Weights of a small GPT-style language model, trained from scratch on English Wikipedia: MLP 1024 squared ReLU.
Each number is 128 + 32 x the weight over its row's rms, rounded and kept within 0 to 255. Layers, rows and columns count from 0. The size above them is the row's rms in percent of the matrix's.

# layer 8 attention output, 256x256, rms 0.0542, rows 214-255, columns 64-127
size [ 95  97  99 101 104  97  89  89 112 113 102  92  83 103 104 100  87  84  91  98  90 100  92  99 123  88 113  85  94 110  92  93 110 107  88  97  79  96  88  96 115 104]
[[109 185 148  98 105 161  67 156 142 142 171 108 150 134 173 111 157  85 150  99 109 139  94 115 138 122 124 126 104 176 147  86 132 144 168 184 147 124 133 134 125 112 118 128 130 118 126 104 158 151 163 134 153  93 126  90 110 174 127 151 150 173  61 182]
 [133 122  85  85 104 134 187 125 125 149 106 186  88 107 159 116  87 107 116  96 173  85 152 138 123  84 127 126 122  84 121 144 177 113  96 179 167 143 108 135  62 141 106  69 172 162 108 156 136 176  83 109 151 142 199 130 194  71 129 109 107 148 101 128]
 [138 146 189 106 157 151 169 202 152 170 101  85 154 154 191  96 130  96 138  74  98  93 157 162 148 117  93  89 155 169 137 152 117 132  90 111 159 143 103  89 147 139  86 159  98 144 153 149 160 126 109 119 221 186 132 158 177 114 118 143 115 135 113 130]
 [120 143 156 135 110  99 158 101 119 133  77 168 161 126 150 128 125 133 108 127 153  99 200 145 106 127 132 137 142 125 122 167 123  97 101  74 130 130 114  53 123 154 103 198 147 120 109 100 130 121 109 106 126 165 114 118 141 125 154 144 100 156 106 152]
 [125 138 107 163 164 177  93 126 141 115 110 177 108  80 106 130  84 164 139 129 149 140 136  85 153 166 107 133 131 122 185  84 124 139 109 127 145 109 161 114 167 162 128 150 134 121 131 110  74  99 177 141  68  98 148 104 106 170 143 145 121  80 140 185]
 [141  72 126 102 119 133 133  94 123 104  90 116 160  59 143  97 121  87  74 168 154 120 139  93  84 188  99 166  89 162 121 109 146  84 118  88 116 143 141  92  76 151 141  83 157 174 115  94 154 113 130 157  91 131 198 113 145  98 156 153  62  85 161 112]
 [139  77 163 133 133  80 115 111 153  98  71 119  97 119 155 141  91 154 110 150 180  92 115 119  63 144 163 136 105 148 124 123 219 192 108 112  96 115 129 172  62  92 125  70 136 176 137 108 113  94 126 147  79 154 168 150 137 165 158 118 128 127 135 159]
 [125  98 145 148 121  83  94 137 106 109  74 164  62 100  10 184 149 139  98  70 119 145 132 146 136 118 118 125 163 129 166 154 123 168 118 116 126 127 146 138 155 156 110 147  80 112 138 108 130 117  91 145  78 155  98 120  95 145 169 127 139 167 167  87]
 [156  48 132 225 154  68 207 125 136 114  92 154 132 133 130 129 133 178 116 153 148 120 153 118 132 128 117 109 122 119 143 114 115 120 134 128 193 135  78 164  87 146 122  98 192 162 125 111 146 111  67 103 115 147 119 144  91 126 109 108 159 173 173 151]
 [126 126 138 127 158 124  97 126 131  87  99 160 102 132 111 116 175 107 151 114  96 138 121  83 138 125 135 132 151 143 177 148 150 113 103  98 124 146 144  91 179 147 155 139 140  83 144  28 116 107 178 138 108 127 126 155 111 142 172 105 136  75 149 153]
 [142 155 131 122 143 114 101 189 110  98 168 124 107 140 114 149 187 121 214  95 116 105 129 137 152 184 142 144 142 168 147  62 108  87 174 115 146 165 117  89 147 115 177 102 134 114 163 138 157  68 181 119 119  44 171 111 120 186 152 202 172 175 120 185]
 [100 119 138 134 101 137 122 121 125 151  62 121 132  86 135 128 122  99  83 152 146 118 147 155  89 147 162 167 103 124 116 101 172 144 131 168 163 111 114 202  80 107 103 165 155 158 131 206 109 167 140 164  89 133 183 111 167 144 118 125 124  53  82  92]
 [ 96  87 121 190  60 126  64 157 108  92  88 181 157 127 111 177  86  83 119 128 151 169 168  82 112 196  84 144 158 152 160 111 103 186 172 139 162 118 192  91 102 154 114 155 169 179 115 191 183  96 103 163  91  91 140 115 201 119 139 134 118 105 126 159]
 [152 153  85 121 159 113 117 148 136 153 138  83 130 116 120 160 125 116  91  88  99 149 143 101 207  81  96  70 169 151 192  84  87 128  83 122 113 134 123 139 118 169 106 157 164 112 155 123  77 103 156 168 143 153  93 142  79 189 134  94  98 140 197 141]
 [109 144 159  74 120 127 107 218 148 176 160  99  81 151 165  91  78  26 160  54  95 141 145 100 184 115 133 110 147 160 159 122 138 154  73 143  83 124 135 156  34 117 137 147 139 182 131 124 136 129  85  76 116 176 185 161 155 117 176 150 139 170 163 120]
 [ 63 111 138  82 177 164  82 150 123 121  97 133 177  72  68 120 130 103  68 111 149 187 115 189 170 181 168 164 121 121  94  96 141 153 160 167 124 131 157 157 153 133 110  87 122 134 151 140 154 158 176 165 149  89  74 149 186  85  72 117 141  51 115  81]
 [188 153  74 195  98 148 148 164 127 128 150 148 117 135 122 140 135 171 145 113  72  98 127 139 136 133 115 142 156 142 135 129  74 140 100 138 122 114 152 142  95 160 123 129 182  93 147  90 117 157 211 144 153 104  98 107 108 123 175 134  81 135 167 205]
 [131 148 107 167  96 155 162 179 134  89 118  92 107 113 123 115 154  73 141   9 135 100 140 133 106 106 139 118 166 129 135 133 118 117  64 135 109  97 118 118 161 158 135 128 102 102 130 106 160 219 114  74 151 190 145 155 164 144  95 123 148 120 135  92]
 [ 61 151 139 130 157 113  85 141 120  89  90 112 116 146 107  98 154 110 122 149 104 148 114 168  94  34 169 156 130  88 156 135 102 100 101  70 154 160  76 145 143  65 172 114 124 131 116  39 147 131 129  86 129 189 112 158 137 174 125 106 159 178 146 141]
 [119 118 136 131 141 174  97 107 149 160 122 131 130 111 119 116  53 115 141 104 156 119 195 107 165 131  91  73 164 120 140  79  96  87 133 138 107 120 114 133 103  87  97  88 137 110 139 142 134 123 152 181 132 124 148 146 119 135 141 131  80 111 107 140]
 [152 196 156 121 129 115 126 137 116  86 104 129 123 127 103 121 148 133 149 128 148  59 156 189 124 128 161 154 155 152 149 134 136  88 123  94 134 132 179 123 149 134 112 162 111  77 166 155 114  99 106 127 168  73 181  77 160 162 162 160 175 122  98 161]
 [153 116 102 135  76 144 123 156 131 187 217 110 131 156 151 108 137 110 141  56  69 132 131 101 143 152 125  82 116 119 131 122 120 139 170 123 122 116 166  67  61 159  94 160 123 155 148 144 187 115  81 155 197 113 127 161 150 118 143 113 137 162 122 102]
 [149  87  85  82 132 141 132 159 113 102 128 109 134 110  88 105 103 160 167 166 100 107 131 132 135 194 120 124 157 106 106 106 119  96 132  93  51 114 141 138 108 137  66 154 189 104 141 126 168  85 145 144 183 102 159 139 152 141  90 136  52  45 181  75]
 [131 135 129 135 151 135  60 127 129  97  80 176 139 124 163 118 191 117  73 180 176 167  85  92 168 164 155 188 136 180 139 106 159 147 103 147 115 111  95 117 108 141 147 109  67 126 103  76 148 129 156  76 101 135 121  84 153 107  88 129 130 133 101 143]
 [116  67 120 123 156  57 145 100 124  61 114 116 133  90 136 156 141 133 149 200 181  86 134 105  89 122 113 165 104 109 108 118 153  87 171  91 128 109 141 190 127 146  71 137 140 120 180 113  94  86 132 146  94 124 110  84 131 136 121 118 167 117 175  86]
 [100 137 105 150 162 147 123 129 111 131 143 217 129 192 118 103 108  72 138 101 135 164 192 103 129 180  75 117 144 153  69 125 141 150 138 109 112 117  92  51 142  68 146 127 115 116  95 121 180  63 161 145 107 132 215 115 128 173  92 196  86 184 112 145]
 [ 98 108  92 129 176 165 109  92 110  87 139 114 128  90  74 164 111  93 113 147 177 187 146 159 128 203 117 146 130  96 114 133 177 107 118  86 108 147 117 134 127 134 108 150 209 210 140  94 108 132 184 124 107  99 110 162 156  74  81 109  86  51 122  87]
 [128 157 151 128 133 187 121 115 110 154 105 209 145 171 143 169 111 148  84  65 110 175 116 132 121 141 122 131 149  97 102 140 177 123 158 139  92 136 125 140 146 100 129  99 109 116  97 141 135 145 107 135 135  97 107 185 178  76 101 129 130 144 126  90]
 [106 147  94  72 113  89 131 128 140  59 141 103 135 105 135 101 119  59 143 137 123 135 181 113 116 142  77 152 122 132 139 102 121 122 145 158 148 108 166 138 158 105 107 132 156  65 135 153 125  46 169 153 142  76 124  95 143 143 177 136 130  66  92 164]
 [137  91 142 189 113 120 110 173 145 175 155 128  89 153 118 160 115 177 136 116  68 132  98  97 211  86 100  63 135 114 142 118  74 149 146 197 206 106  99 126  82 104 164  66 134 150  95 154 173 139  28 109 151 154 183 200 108 130 169 137 160 166  88 167]
 [125 152 132  99  97  65 165 138 131 104 173 128  60 114 189 161 133 100 107 159 181  74 203 125 152 108 172 109 122 113 122 154  98 143 177 110 196 109  42 138 131 103  44  92 153  48 114 146 159 111 125 115 158 117 148 177 115 177 129  95 115 122 146 150]
 [172 179  78 192  89  96 131 114 126  96 128 124 144 167 107 174 162 154 110 149 122  85 181 175 131 183 131 166 150 139 151 107 147 169 149 110 135 116 141 106 154 184 139 171 193 131 170 145 136 143 121 169 112 104 149  96  88 130 132 164 130 144 159 144]
 [216 153 153 117 148 193 140 105 130 138 179 134 194  65  64 165 137 123 173 113 102 204 116 114 120 117 102 118 146 158  89  88 185 159 123 136  79 146 133 171 142 111 117 151 158  95 128 159 126  99 173 150 140  74  78 108  45 177  79 161 131 124 125  95]
 [ 70 137 100  74 179 116 121 115 110 154 186 116 156 157  82 123 161 107 144 161  81 180  90 125 112  75 157 120 125  67 128 172 126 111 134 141 134 134 136 135 116 139  94 157 167 173 107  61 139 149 220 138 116 163  97 116 113 108  69  63 119  81 116  87]
 [139 123 157 145 212  64 143 124 134 100  63 138 145  86  68 199 133 122 119  62 181 118 152 159 134  98 137 141 138  99 162 125 133 132  91  93 140 107 106 106 107 200 148 181 153 133 177 111 144 101  98  96  84 152 173 108 131 132  83 121 151 108 198 112]
 [207 126 145 138 122  96 151 161 128 158 169 136 170 136 167 120  84 130 177 156 106  64 134 107 146  90  87 113 113 152  94 168 104 116  78 113 148 122 136 117 160  95 153 148 165  94 121 129  71 116  87  87 163 169 132 106 109 152 170 201 106 186 152 128]
 [122 126 110 171 136 115 135 104 116  84 122 126 122 134 144 148 119  92 105  70 140  82 133 144 129 108  89 131 142 159 160  53 120  97  67  89 167 165 104  95 136 133 118 160 192 143 153 113 135 161 177 128 103 126 162 150 120 106 175 167  36 121 139 178]
 [187  93 128  86 136 144 158  89 121  96 145 147 160 104 112 108 199 140  93 175 117 191 115 115 109 147 182  85  89 151  95 168 178 184 147 121  82 117 122 103 131 116  87 126 162 132 102  98 147 150  95 186 150 159 141 120 143 113 115 105 160 108 140  87]
 [157 106 149 107  98 145 152 122 126 181 145 140 161 129 202  79 143 179  79 134 150 107  97 106 134  93  94  74 157 144 131  56 103 111 152 151 154 125 119 139 130 110 138 101  76  93 139 157 184 142 163 153 102 124 106 144 144 120 141 137 138 120 110 160]
 [159 136 143 116 178 136 155 109 140  68 108 115 135 160 135 187 122 187  78 150 213 121 130 146  87 134 135 162 123 151 103 143 192 143 165  87  49 130 122 168 109  95 116 137 182  91 116 176  91 105 154 137 103 131 112  89 123 163 119 118 107 149 192 125]
 [134 119 115 157  97  95 130 131 105  99 148 149  72 149 117 129 121 169 136 141 137 137 139 144 178 145 159 119 129  97 115 116  52 100 121 115 238 143 101  90  93 143  76 107 131 182 129 121 157 135  41 135  98 166 117 192  85  29 173 138 119 139 104 124]
 [152 135  96 141 146 144 168 161 136  86  83 141 165 141 182 118  89 126 106 114 123 114 143 164 169 132 141 149 108 143 106 178 107 116 124 146 114 121 111 109 144 103 159 146 104 157 172 129 149 100 104 104 149 185  54 166 156  99 136 145 174 150 185 119]]